Weights of a small GPT-style language model, trained from scratch on English Wikipedia: a variant of Muon for these matrices.
Each number is 128 + 24 x the weight over the matrix's rms, rounded and kept within 0 to 255. Layers, rows and columns count from 0. Numbers have three digits each.

# layer 6 attention key, 256x256, rms 0.0599, rows 177-255, columns 32-63
086144112153086137107139136137152178183127126129064161111194138122144100114114152161156132176091
110122143141132133089154145092147178152137124186152146136104136138099145181132089095091106160070
163165104064120101143119101099078121134168164101093151128112127140145123140121136135073155135124
131130133112114112153170097145133128178112115103114107145092168155101107163077151147166117127128
129079092142176133118144122121150088150117147126158122146187159121143107129145145141122154129116
181166107155069066120123159095170124098150172120150139147127144125088089124090078104144098151125
176166140155084132139177189107127139089110173156126135142106116130067139099156073102112119177127
119111091143095199081114095128092125136185123141112152115078125115091178107115160138114149122093
156135130133126112121142097096116129135172134133024146164145139181080151144127160148094126121172
182138138140132182067126142149132150116131143126128128128134169135091073062128123131128125150145
130152126102152144061094121094114172149142182143124160132127096087129129177112113125108125139205
167145147152147136151165139151113139144086114166114150089105093090101145121112061128138106100080
128131095124106152107145136133105061056137118123142190115103109103130140135119183093242106131101
116157135093124143151089179093136092108161120142044120085131095116156109128098119104127116072121
125111133153085170103154137100166155120112120131123131111144124159109189119104145132111106102156
126146127110161124157123142097130130081110155137152154159119084087127135111124149106120128101131
154122110125116131102151127117116133078125100160120128149107127140141125092138146124131114115105
125113143123089125132137136127133129139131163123142106143114114111158131123129125106125114113114
137118141149123100130144075112146129138122157140128120119132107123104121110132098137152123136102
094132118137135174148126112131133090106151114118097139096122132148106162154121120134120156140128
138110147116150120148098133123103135128111132063147152121114124101147125142131137102127089129150
134123135140119166126145138152139112176155147136069131111146160120105112113130092149105141172129
126115116139117139143111111119122163137152119110168131125113139143120138109123125119119129091126
128152149165138152122092144114168099132119124123131137146159114128067102138138125112114133109115
136106149139130120140147110123101095181116164137141156103130126121116093154116107147167141153135
138159112101123149120124136110136183140128124098149099141082179143151118096083152113109140126101
130113133158105105140112137062140132165103165115122131166141116105162145119141143121138131087108
103115096156125146144119123112174134122125097114128128153127162115100157119130143105121136123111
109100126162140132116126153145105090094123098118117107158132091116148125114114095094159131132162
163106124146125098140132151148137129138115112130135133132125090160165126166141071151090102128131
136078142093101128156143140106129168159119107096156101073100155137170136128145133090137089115159
147095133107124134157117157110143146167151116087140126128117132114174141118085125124135070104102
120173132081104154145124161092132118156110133121139093123112122114110089153154143148135122099137
132154122165120149142103113160125103109126071103145131143123130129087174133109115168133176171137
131145122102121148133124095095163166110130127180119095103114118116152099099108109120139146105104
138123117104173117144139090174111108142138134130115123084147095155085136137135130165125120132114
134142107109158094150110135126121114103137091117097153118165128144109128120096156140175118156151
091122142141174137123148145177150088089128136145093126157132121099121087117067107089141147127155
191137120134111125144116121109146149127116126147143128119120125113080114085130117111144105125109
106142138151115118098155116161159111085159139116099134185153103133083139126099139130124136154181
114098096124132118126138123133100105180115141115130141138134131118158095109161113110132131111106
151118154119144155155155145121150176140127159167089136067099114202109125127156138158117140140101
124095133153172117134131109170108132103157093142137172175141117110090132086111106153137131111114
134131123134099134146110137113080160146131122128126155109118099120138114146150130163140180104129
151140134119124130112094125116133103136123146140157166137154109117082141119167150099124138099124
154144129127116113137146133144149116176140128144089117164139097142138114135154121165131136136124
117127149132150142143078141146097152129123146146149109126092142133141101147094128135128110122143
119183148170176146103141119104107074116129082100100149184145116138117101115139126164177135112157
130130131137133105138148139120141173124143109123114140146154142101164098136127130140143115116138
105122127137152173177109133151139132144136153132125152135130163116102121149114116129111165122131
170160132088127156123102137169139112098134162114143123136122118139143127134119117131111143126138
147169141154142127136118159121098137137103123097164114113104129103157120153129147149125146092105
173115143143142124121122149140103093101136150099089119097091091098088114169132132128133144117131
124136128136147144111107087121085138153101172129117139110123144112136140117144113121153127132166
165100111093128150127138121158115104122124144097147154150154102151146096144139103105109140123121
155171091165118140214150107145126122174144113128102144137063094127139135164121103170148137124126
142129108116117117173150115155151127145165146149138147130152144112156119123105116151158103117120
121115133112124114146118150125122136161129156128142091138108135123154109082091138109142074123123
134125107133140123152136082131150141133141095137107095143153102109124157098134138136123114148120
121161127117128153112076108132144116121120088124102132127168121104142136143134127167147133161141
124146141113144078154082141106145083163103115145131114098146156145136108118121139145112103128189
090147141130122131106131141162135159122112096113184149156094088086148123115165123130113109147136
171129177148132104138144115155117127153132128102129140087133107106105140110118110135160134112126
171120135142139096116148096124108139115135138163152132123133106107139182127131146079151125131120
130149158130147113101120117118147117152143113144168124128104141156095162143148151117101125093151
143145129143136102166132129102130143153086126096130128082132132116099143096140145134095125135140
130157166149093152097132103103116156206141115141092189138139114102146102151119140135124127140144
123129086098131129104138136163137135102107126139145135104135145099106114142139112142108186124133
129153112137137148134169154126138097124142112139111125113160112104141127139132106131160128157117
130127100131132124110088161107118140132191103160126137139129104138133134151116087131158147135137
101094147130157094157080137089138172103114127118120149107138141106096130131135158184119115126143
142083146138142104097135080159121114112147116132113162120139155123120138088134144113146119126143
150109118128107125128133175147079115137130141129126129164145090132081116104110125140134110121113
123124119150118111179136165127087139163103130122120122108182148161084100106096119150152138160116
134131141120136075129160148124122097143151127077091130101122127128132134137196135139143141107134
150143119125091121101139130117148125082126105123096184155122152117124133136148138118106131108116
129110133125142098134122104131102172128142173129149127139109137113116164124121136103146086107142
140130149142171133113146088101110136176094129099128094106083156130124116123150151165119201144143
159085127164139134110164160140142130080095162159111134126129143106125085142134098106131128111140
# layer 6 attention query, 256x256, rms 0.0583, rows 178-255, columns 32-63
102125118126101130161130113100157090129138154130075125159159086083195136116145118100145162141112
135132185142125089073121074093133124116119153072151148176092102150149105172153114130182104125128
151098161081134136112208107119144168082106079137104100121139122117094155151072102172109144044144
168115114151163049155176128147141088158103146145131075153121095126200078097107138151169195135144
152166093126102133126177176086197112109115147150133105215066151130117114144109099159151059109126
063119120101102151132173126145165132153079099080080151160109102153124117159166136111114133104193
137118097113102205117194116130113150125098176129163130073044083171115125134151142110079084170110
143126164117158109121142129120152123061114101132145109112110143098161102134118091166101113115129
096130140110184120105110137123162209145160040194148145141098118163111126146144159183094130157113
109117076152105087181080180106121086129081150087124121146158102113083112120106167126136165139122
158133134163123154127160187173136176171127146082100111131138135075104128142165106188115127139119
111114120120124170184144155141082150139149143148165132185093130087135082095162092142165129129102
120124145137167169128165137098066080191174167131159144145148115151063134080107093098168125089139
116081101144096124176069127125126133017162142154117109107202093154188164115142153155121128183117
130087123159121157116153114098091146139126154117129134143146138133137103140156123126163098115140
131123111142123153149125154125105114119120067147135177129133147129106106153113123127131115107115
100098139171086153109143133131119124149125114140108135163163107141108108108120109133164143132119
127121099119131140122103139124097114076125072143124140103122150123126138124104143114117144115153
120143153115134091108099139133147110169118137085152157136140118158112147113096112151109123187143
134140127145111137122139115134156144164102111146127133143136100139148105125124145167145137119113
150122108170141105139163101166133106162139124122125138133158113146128149109127110156144142172112
130128119125121129109116105130141164115092106148086142163136121144148110085121114105129140097114
131151133126111112161150131123125124115109102128134135128105143123082138135137154139158138109127
110155118122120099134107112115094155129129132145160126130144096133165134124102126133110143142139
122122122093139131118124148137127140173114126104108137149111101149140134131159127174126121101126
140117130148097127140141121091152176175124107120136131174117145153161103120155134099124129124113
141158163154152132130116110123117143121141157173089142135126133119168137129108121116148167082118
173081152078162110134099169130125120146164158122128145122111125116125153145137121140134115121127
115113101139177117170131097160164074119150133101100102150145165100091152118142138081116125144163
143162143164111183090130121117196117153131126102112115157144118147116110073112083087148168132105
103115118148139073111138132138117082169168130153180154157147123159138139117121123113111124170156
173099135137108139112175119130138126121110123162131104126149130145162110097112100141116111129109
169138128111143128148133118181135115143163119154129097123132155123120141104133109092127107133166
118150114093171128109173106140124114115150124127179096127140090131112177110101102086152149134154
146152123134135140123104145178133135152141120155139087100115157145099129127147129092106142087152
106144116174130109130088120138103126116105131129158109133158127113124130149153127151115147135113
159184123106135128107152132130112105127142128139096137129107120101151126130114145078123130147135
170146120159137137148123126120155098149116132131121141129144125135127144145137119107124136163126
142135150118138150173112112135129112129126106136125147101162122122132173134105094075135107109135
111116120133134094122133129121124112095130125118147112101140121114119153130122139076125115141127
122137169119133126115128146129148114130070159123129125121147147101137156092146123101130150125116
108120156121112128172148144121120152133159103107146082145106139148123129176180118175107168120094
116122125142120121132125089137105136119145105142106140126128130107076139095145117088120096149100
106130136137114119101116086131156116105108154124106101139131109108137119142103095081127121159128
146125156111158110121120166185125093132114150124134161092078165107131138122156161169141127112145
170123128110128136116146150134144111128140111134116151136175122116101117148097103129132157070098
130132154150170141122127111133104168149080151151067110103148141169137108157147119148141114140133
107108132110113137142140134126123102131118113143133147112083118145118115099133113096152091166122
101123092127125133100164191111131117104113108125136122140136097157082127112093093088128135126118
110123155151127177162151121106122069082148163138145118151117122128131086112086126142159132138115
121132155182143132132123150153132148123141107105084142121119131125132140125159161091062123140156
136146157161148134152116118107128150154134069143122131119123114080119135134125164164144094094103
149141132118095114153104146108139143115136122113116105130154111143116119151120114139112131130135
097128122116131127164126121125139138140133081106141078107103151121160118112128127145122145145076
103130101128139113114154144090104103097114152145149106139149111119128134133102126137156137137127
113134111129131158123070123116152162092150105132165084142120130141139143059134148126129153098170
102135153121098098112141080168127134104110132115083111173141121112149085157108156176133187116164
145115135132161123124100132152116102138090151149191146109128116143125112173159150102121108112130
141121102125113110080122145110140102137087127125144123084139123118150127129118099129142093103118
125145109117099096107125135164193094099091158150157182123194124129118123147082117108133112103139
142138123101137145144146129129161140162132108126093089124123140143138123149131159094156110164149
112149126122156125093151150082130113073120093143120114118151149105122130161112106150119168142122
142130111125118081111165156143121122116131111128143145135143138115150094132170143142144113137154
149154115157121150106123135152148123130123119171148162133177129142167115140115123147138106107068
144146115117098140100126101161127098123134092146147145171122102125154110148118099064128172138123
169104121165157123153120113099138152116158136128142126128131126129105128126169076166076131104115
118135116068082130161118126144087150157126134127125139070108101107151129092147141163129130124136
120156120148114139139177080107134144104118128162113105111118126148139129167101112075141120127147
133100134082137103151119122138136144151074146141133114130136096145148071118135141128125124099114
122112123109143161129162142094134126162149106106118148148148129107159148142114125116091134120156
119149130106111126125104138109149154119165092096163128106097126126141157123121139076129098112086
128099143130115109104134117126142125099096122138162122127136161115141169110157178169129180118142
123151127162115124140117105134141139121129137110137112112119138122158160095150101175113112127159
117107131146109108118137110127127109117149119102149122137134092121173122125132134131115123117146
165120121116123177130115108111133134131114129092136125143125154140120112164136136085125124123139
120134116153131132151125120164132142116136100090098135103146155124150145147114106141150154094115
139140162171121091174164151105165094128118118135140147157178088129150147125116130158114150134121
119137117134153166096139112137088120111129125149112121094121132132107120133119104147136132139167
# layer 6 attention value, 256x256, rms 0.0817, rows 128-254, columns 32-63
155182151123171124136118149097131131121100138148118181123143128133140104090187076133119113181173
169149119163198150113138114150095106109135062120118099150116152182114129106113180151126101109141
140094141131069154160209159166077147119125114098170122124087102126148145168147135129137128093135
127146108157140117117132137135138136148148137142140099125122122114131121156142136102110103101158
156156094163105118170118142103136100142137158126141143098114099148137101197117123090128159111122
114120115107127142166133147112169116135131125153091118121134124169133156131130126121101136109137
148106135113138122078163094114145155168140093129131151153114116126131100113129149155089125116157
128123121164112111124133138162098122104153139145136150110153100126138109100121134116118143090098
108094127165105147147156151131122155155128119136134094149150111112076166133074130107135165142168
149139171114129131134123127115127078151149111072162118144116100141102130170149154152107145141131
153088124112132125137140125110136117090121151128159135169089115100194115114125161128114144115115
090164108113161154136119179092175121109186132071154162098111156093155086147148149154106126158147
126111129118110104162115090098146128109117083161154146170100137109082149138090153085102155118143
087108132173123147116135126144112076141143133100098100127133110141076143120147106084127098099108
156124124133170108113134094164177103144147129157116143121139140164114132127125087120110133102138
124116123132144131103104104146124158149120136071119123169193075106128128160141185129119108128134
123127143127124106095093120103138155115104124088117114123139142122073146134123157127109124105105
132109149134126162123150088070127165120122115136124084120110130136070163113136122130126125106164
159144137129142143115182141168125153107136126075097074115116163120124100177141133109100125072143
164143167091128170139099133134099136137117110145145107117128130093107169094135112156120160155138
144139147096125177101092093108115060152157081173111118136132128113143120129188118134109164091142
109120158112104126179103166162122144139132150144122161128123094146144102123117114121128131135111
105129202096131165144131143114128143169082132104163128125110104155092123138144134113145165139128
143129081131131171152137114159164128153165127112129108145165142116139154081109138134129148082120
124120133144108107128139135125098102147126130123175099150120169127156148146143112121151081137121
135133138118124136108152135147167126121114108151143101134142116127129099092127116128111122117114
177109124096148130168134123101121162172175096094122092123118099115114136162110130094124108137169
092104160123169102111139093147142164090156133144120160096118140143203149086125121157106095131134
165132147169139130086177113155109108155184176115100099113115133120101125082148142126143151135124
081140156111161134130151168118116111151143145174149106136089126154075180136157155114125123132107
143124152115132159129111106163136139127146141138090115139109070115135143086115101148170110119179
134115097134141108104070183136133150137115145139153123154094131144112092120131134105070199110138
076145089127106128142120125137137158139130112156176117131103089148131124146135115160120126091136
136125115188156097140078151093130108106161090172167123133122097142115152142155184151167080130101
097157137115153139104132151121161092137136120102144128135135111146130141143129152151157168136199
140133158130109115124119153134178118146128100169134137125121155121156131093122130114104088118146
087156156146166115113121176126147114108172165146130153110154122121114156107127097172128143115122
128150144156105094129147135058090112111163157162119150107143136151161081137107154118116141131089
143138153217158200107128105089108168135143131090123133093146125133108085140148159091164149121173
107110141089098117116157143138132128145139126117175096126111140121144131144114110107151073166124
106118168120118117115093161131094175096134133141140126144129147115138125118142125142062104138120
152110139162122140136143167135152118127098140152080140101146126137160104157107124102146102121169
156161126131108107139124116097158143104107113162129142088085094148085139123146150187114133109093
132137106126142109126102159132128132123144126187106158091114126101158181114084119160124076123149
094097127149112145131121139074113131095149097135096152101142102171218125144132143093138184138172
142166176142116113137144100147137112144123116155146122140101133103159152121130112118169141114147
151106182129117115126085139185106147103131106154112152117114151138130115090121177101158180128113
144150124132097099152117084149103158184146088098110134129138136134122074126090111112122086141135
112111135133118119172125146120115125087146171129135127112164141088174085077139155160131133114152
103145105094094135135079185108099162098143119145162108125103131136145130142114101168140139102138
140127120132124149166107188154074171119099151136129162161119132130099135119105146116099082152153
085135077136123112117144152108162125112159147124106083169126126159120158114113132133129099115141
165123136148115136075073142137122131157140100138136120138114150133129110107087138133143099111153
099126160166107158097113115070155150071113111129138099130164157147144149140162122147152120134092
146106170204111088106106149159115119109105127165115085147152140107158126097106129079111113132133
144094071145156146133134168100148089144139135133127118089130114120122203173139143157072097131122
138130116145160123144180152117124130149067117098108092157169071135180143182113139152141153125120
094114073120113104114163136138118116109094154144088095150162143104119160130140126119149107170179
132080075128123154131130086128126136107085134160161157100098120112064143120115126108124134113101
160119128143138140148136182141151185116113190087106138076091159149121131149161138131103162133138
102127149134157112091142188135132098105124090140126111181088106115121132142132132155146095143086
160149106133114193113122145126110163177096118120121136118164126148127112117119096180097136133108
107146139085150157164120109152130105137148088120131175166084121171133133128131132135151098122159
146124100186130094079076155127168130135106099103078091105144130121142113091128140169082092115082
127158111117158122121115100132134116153122109148128153114114128103120114139127107146125148145111
129156109127100100147111128092130129096092114119166091142095123132117163107116122108082119155100
145120121158117149127115131119128122131130140115147128104153144160134122142142129134130109167159
155114130128112131110152105135120138135115150141079115103132130106169128110132144176116125109129
135116137126121125119102084141142143136135130129104155118199150139121161119157112118142141103106
148134118142116134112092129116096140126114135110161158147129115152114114163114126082094129107131
083128125102139096139117142136163116133168123134152094110138119160123138112143136128144135136121
140149142115133142121099115138098103128115141125143142098111125104107117150173102098171183163153
121183133110139168112139077115109127140133085136146126136133148154079154145134143120139126118163
098132132111092125130120095128156122144116122100122132122136128074135146129131126127099121157141
159153120138120138113134165145115119118074144083142161125126133139112129134165144141125104139114
092102136110119116134127124142108097119140110091135171147143108132165149120151117140124112159130
121116116127165166153124098149106130102129107125138091135126115125152126106094129127125124153105
123140135153138114130116155129144117100152128155136130121150127119153129089104148115149102100141
075109115169142131136117087156129125139113123115109119142151142165123140153106109099124176126127
140123130111088123163140142145155156151134140102126112143158129136137117135107113121092139107126
101148162131120102109091150169113157125146134096146123125145133148143147146135180122111156127103
147150114104121136132160130105137132112127121113135111142152125165110097124139141111153139128161
111111125153148121106124126164123143124141133135125095107167157118120134098143116126105141112129
151132132132125140141150109104137135119132131149085123104130162127147118106133120107109140171143
116132136144118134162121136115140109125157142125127151095166127118121107107132126134119138134163
137133122134140096119135123128142108134141107135118118131180100140148086134111121123112125139097
124138112140122136090147145097167136135146144147143128161101114093122150116122145150125105119122
127100116130113154167120094110132144092137147100129138118152147112120106150146109124110091144115
111161105158103113127153147111116131113119142161167113141132158108160119154118126127138124121090
122120168118140080179126132165136147155107106128127105152122122117130122164134145118144157123127
123077126138134107154111168124130180103149137159141129090131157155096122128121108124139141116115
153105121108130098145165143117123137117123125147099131155125144140107126115102111088138141141112
135143107142164118121124146115181105125174085100168157128151114106142088137191127135132120108114
138141112070152070170084099145112148150104141169149165150111072126140157119116131127136133115170
120143129096120115168136143134093132117103129107109127100131085117151144125122139144127129144112
163123153138133125139134123128102125132145152138177121128148117158095102110115134104104136108135
157159125178121167133144083144063116140156120140131142140108148105158156123101129166146128118101
132105107128115123096142129127085137130109150135145154100152106081128104125094109160155127111137
107141144112158087135130114125116079095128111145119163112114145153099141120116121116132129140127
092127148136160125124102131104102108170137163151140115136155113160129165156128100127149102114135
119145159098133134109117128139126109119133155123121129118149157141103146114136152142143124141134
124124109158124151138167098124133104134108151118129117162149143152112128102166124140133133140142
128134102102150141135122083105120126094135115150166131139164154113079148129144139132142110138123
138169086108121135113168124112125137134110147132119124114112124135130120141144129143128143127082
158102113127128132141120137111126147140144109117123146152119157117109132110110140119108125116126
156113100157161127155109070103123141139139118117119143133131132116105134119151134100127091124143
152108128124108087121072111172126147145130113083104117113125116124099165140125108108129138152106
120115161138134125106137126140167148117148081129139122166134152131132106150128137096163106120108
163109138115086085105117134124134143136142149121121095108093111120153121118102119146125125108122
117150108136141154110091136132122131169079121146139111120123134136135113148138140132132092150122
156119104151135146101087119149127117141142123125159148140128148106097145151139131159116151127097
156112131133135124135094135163132174085135096184133130130102150110142124129131128117104125132132
145160115103167153127111130146156119116113142168091094123159144128138135135137094160119125156145
138159142140099120131180104130132160131129118116144105120093124123092139137122099125141134115132
125150165118106157129101135108148132144125119137120090114098121135118141111103131127106132177165
119135131116091113112151131144136103144113110138106117134098126112134103144123141140103134103122
122163133137121153130121143123149100138142171120136126097149105155169114106122146131125168151087
131137145130063105091117129170147121130106083120128128123090136143163122129133132165143154137125
138126132132134070115104143104115111137095116123098085153118092099134113127098177118159121098119
137131122176115116104136101148121129149139133121142103138144121133160106177053127127113147131121
108139117157124118097143137135179129113101153116134136137129133165099144128163150133130105136110
126128132135162125147114163148133097133095126140109121144145114143134156120115125105111088136137
145133128148120122101150144126148131078128145153130110130140126108114129149121142137115121113100
112113097119172086109108147170117119095113136138120136132129124138123093168100122081124120123169
161106116117119143119130126149130140119182117145136136090116088132114120120093124114170124099113
104105114131138096146103112128161143139093167126122128135145116112136112105174105130166141126123
099134137105117115108159137134107123109117099140098118166107120112116086109137124103125106117141
# layer 6 attention output (transposed), 256x256, rms 0.0689, rows 128-254, columns 32-63
105114118100113114103153152178101083122131152149127129137099075152083170103092151142141111048145
174112118155121097143138087129127124133108131125110136116165108110152146101164110168108140144092
116171115107116121135156182108104138131107138104119139150137098120099117088105139146125132196128
157130157132142099110097135118105096180113163122170105099144138146117124113100160134133148138124
120102108139187134109131101118106105183109075108158093085083151083086144115112115159158133134106
131121151161069150098140122128152163101168105162141130132130143130096087109125077104129135135108
145161101118114122120137146073151137138106132119133150131133112096164169148111132139154108175114
125150101141133174099142138133140139133161163109127149121152158103168111136126094154110154147074
112149084101144157087166101149162092124136155135154082135091123124105114090167114118125127146145
140123179105152132138073173141139106109146137152112122086135121097169119114132137091141124115148
156086112127095157061135135126124134098102121107130129121131132162109120113114143145066139107142
151148151122121132145085125137131152137057128156122143140100107141130136088118151120118125151142
133130105129134117142102160141112103129154129141100118094117115130131153139129137175109133131147
139117069116111118142170156154114155102136111096142143127161155111110082086164155100096151149177
163170130126137123076147156104121109104141139176104174166155131119137130143159096123151100174130
119122141132137167129208134091124122103131099133124137172090156122136100089084115117140145158123
132109123121129137093141100149129126150152111137106084088146143104122136143121089127160119110153
093162131108144145132130176064090158083148170117090121155130154152133160114133143115175142159121
137144132105207134119156124101161151105131159157125151133129144156151110138115108108151133132112
107125152151125137133139114139135130104185141092069126120144146141077191149111174166145113107158
126077138096167112124168134171127145133127117122131138105142121137105133114110123151185123107139
125169177182127091148122119133121100105050146132101150100182149165100119097136135108161148162130
136092116140119153117128094154123138139112129114115159130128137118158121115138095098106128120117
131089164119112130108136107126147148118112091094135085075131122125131125165157137118188143137095
155110104104113108142113122126117151117121128096143125146124126098137160121098141095120158126104
097102101099106126141100138134094172147103100141147126148108128133110125097126134063100122162128
140090168084097143145126147139120118131142166155152158128118143159120139168109105117134148105097
123150088110110124101079147122119096118092124114129095115161105097125145129108158161136153117118
094139127119132100130123135142141089116094146120106100113060138128171102144152104106105120148114
165099113156113140109122136089140127138143143117105134096129144156141122136139122136123082150142
132106108112124077093119090110099085130131118174095129143158135122110075103130127144129170107097
130101103131105127105151164196135072122131124154129086132089191087130138172141122162127133124112
170147123165164117179138139146122157134143097170133110127140169137143132116127121141109150109134
167108109131139143140129101110117112129139123116114160125086152152175121164131116106129141166135
134107150079132135135095132175114141127122175119137130089083122075161072151092113137159108143122
159136133114062119107156155133148117126128171099157122130132114158157117139139107099155174084111
182136165143147111117151106134154133093109157158132099123117139149133124067142161115112115142120
135128104106125127113130119122065109153099148135119127134120109112103138104143084146174101131157
108101127128161113086139111166162119105108168138129134163122121096137145108095140124094116078110
166123148093123127139123159115119130130098122102071124152107112108124169152167124114112112134093
143108101080136115147119151113139092113110159100137075109140160171155169114140134150165132133087
125117128136126152127152108163123121141127113103144114116135081175133141112142138144132173159103
110098134160167101152091192114143137127117141129109128151118090169180135110121119134131104153128
098109160130138106155164115153116112118087110100154155110101140141125097145164122087138124084151
143125084125154109157079139137117114130158136105117129123136148100114150117162111120145070123137
114108109162107122126119137147106124114150134113128172110179143145132108121128134128136117112121
148135087115139133127167139104140150158133137195186148124158102130118118117106131179139109110156
128084140171140180103130126115084134122150154159121111134118154126137131129129138155105138123132
133108149116093121113136137134119078120099102135146164121142172133137172093138109142162115149114
114142091099109139115151128150176106146147109116100111135196162153136113096158127122132117113072
130139154119099108115144131172105139141109078143140111098111114102135099117134105124124158127149
152123153124158113132080129146144136121097152113146121096106122158114115150117090107119141183144
124136147089111141127124105146110150124130111118140122145120145144133155177087122139111118123102
180128120092159091140173090166144136099142114145115085094120129165155157135074091092149134115143
107174110163194124174143110111149109121139074123131144162101134142128125140143150187137143126150
100179132153104148094144134140144134121118110113143092110127123118146117091110139112160119156096
121099182129128107143100096117147093127173187131134133177127134142113078125113127143152122091130
128146152123129144079105128107160232135128116125126140157123184125057108134105159166134137120102
103144151151109120120117115105128129074171109111097110108131130167151154120061129097155143167135
093104160101126172146144116079101089146142109131094114154128126118146144106130129141132120160138
200126149124120103123147128134136126150122124147103141143127119139149138106123139086127114089109
137094141131176149134114152109144121105169126109158136075139104111115121139121135107151101065123
144128152088123103127131134127132131083142119126079144100148127093106140122128147122130134139123
135082110104135151123118156128154117143066077107142119122115120169196151142169142149080114141165
120113145104134133106129093162145145136118086130134125152147116116125130141121120145158131098105
109087150164104146177152129163152129101138105097107124132134123129111163136130124121084124114110
141159160148144138137116124133124156125114102149123141116102136132111149162111141100114141102124
140138104136135141126132093147156128143157118125153162143151092126101143138103098146130113137119
106125128158167145125145126119158121106103088125130124139155099148136140175142087145166124119119
137137160120161186147092150126126140141126090148131115131117172131119092130153144107128123139120
146104171097172134098125157147127103131134119115130107115164100144121154136129120135121161112127
112149135135123172194129114073177118133136103136107128145111162158123145119140082158135116102144
110138140127133146144139131131105137129129136102118100147134134097103141125131135157128131154181
129145137108116152140131141127091118171105144189142166112161130168138119135099089152116125135132
110121127125166116134135117131117136131151133145125133105132090116116148122129137130140124084138
112138144108131117099140120146122119124137162122100121112114149138134167104130117111137144116149
145146158129112151151125096124127123153149111113090082157132137133154132108134128134136101123125
131101137101112126141128132099117143123133149123116121128108155143139133131135141170125169112122
075112155111133132126101131107128120096111130071138128128150160127143106079126128113122116141115
137147161129139131142124150121141121149107141123109134126129110127133117165142131122121140125113
128174108137149160090138133151099137089104165122105109138156108185091120142154160100112138096102
142131112097125075123099154099125130120154145130131115124152150132158164160155144110126120120150
124139080119123125118148135137163117086138129112124129148113115172095154131159147105117131124136
125129152156104132110141135133145132102116142150137151131112094125112127149106121147135138127140
130107142113143155121128130132132114143143122120120137141133154128099133117108142138110149149152
122143136113125172150128152139114148093110129149123084107121127121122166116152141138116124130122
132125118129140097141117133078099093171127128118143136152140122123120115131101130109100132116122
140082117159124123125117145130135104115093138164174119096135125141140108136147106130110120127154
132114107129156131133134124110094120105151134126125152120133128122133157190131129135104131127140
137158108119121126126128105114079155141157122133146126155119122128115114109103080168087108123131
118115132128127167147115152098125113110138170129093126157091100134116116147129106128142119114125
125089134118103149109120123109109147128125143134113103124129090124119146133139123117146121128138
120142154108155138133159105115131130104089130137146124131133138115117111139142144096116125133153
096131132092134139164118095135102135133119114132144096137148104181147128117137164135105142112097
132093088144130114122151143127129130175168111123111134132088106123146124134130130166139144126127
125099125131116165122131151151175106111123121124083133149108137172082133104151147116163120147132
127129130158104138098162156163158104138137144119134118101115133133135159132130136122140107137135
116154156112145161106169152157130128135153138132133105139135124142115102100108182117124107126171
133091131124155166121108109099120163127124113116119140106106117173108097125101146154112120127120
165116174146155109131135110139109161133156128123118104120107139124122113127144140137140134121127
149114141119151121104121114117140142142126122080147106153141125129140137096097114129185132115136
135142117106103158148105138113140128106127120164128091130137106113131111120111135076164141114126
108110151122100152100135112126114092146121124139155153143121137142163093115127130067129123155139
138148138125134171131110120111136155089129132112089131120130119122115130135156099132110083099121
104157134127141143133109139124116105119107148157124139106116125145108133137102141131120126125155
115131108146159165079112124121120118164121097167111130125170150133114121105115156077120121130105
132099125135105152143137153154106112102126115118098169134166168162131139129119132069121123157118
083106138105148102144131148126128136149139116101165120126114168145153128117112167101135142123143
109126119139141125143162136113121090122140102130099125114135142119119149089107115125141129119148
127120111116122125114086105116143114134111111133115126127135134095136121108164124112116128168122
125148121144116158125114163091114108121127156123130125110119136099112128128152089099154135130134
113104134113156127155145129145139119128137130117108122148136140105091127133134147139139120145125
121119151137086158081158116124138143143129144142117107146134140113124123149106126114136147091127
142112142119080120144121173118137113099115124138164133131094143110180113126121130122160100091084
140118092112135129152144155110133108109126127084085139122144135151139146145104155127100167138122
137134123090114131138095120132115158122103101139140135120135109107083119098173099130103133102070
120127100147136108110131116158125152131104135132113133137108170122097122147128114129123120166078
109133105124134123113137143161105142173103107097121142144138160120108148123139148093107160145130
110148136102126112128113129152106100133099113153106137141113109126097118150101135134107130154121
108135144094096111143149129124122097124136114132128127151078102127101108137142116108129139125096
135105111130122122135128144092132137101106144150155098134148105114126116124156095140085135137134
122105155105122109152110058156102190124099123118127102130099133110109183158163129136140106138165
110134156114106126133118155113150105115133156113120128121106120115111131113135151134114104109120
106139141117140109132114135116163111142114114123116098139148118158137156104111119117142147140124
149164145114126123127159126115142135125089164146147151116143120136149162110112102105127145133153
141091120160128144142098102135154145106134129147113156141156144125149145141141105144102108143153
115143128119093126128106103101125137136164140112151141114113144129093120132084153134123135135133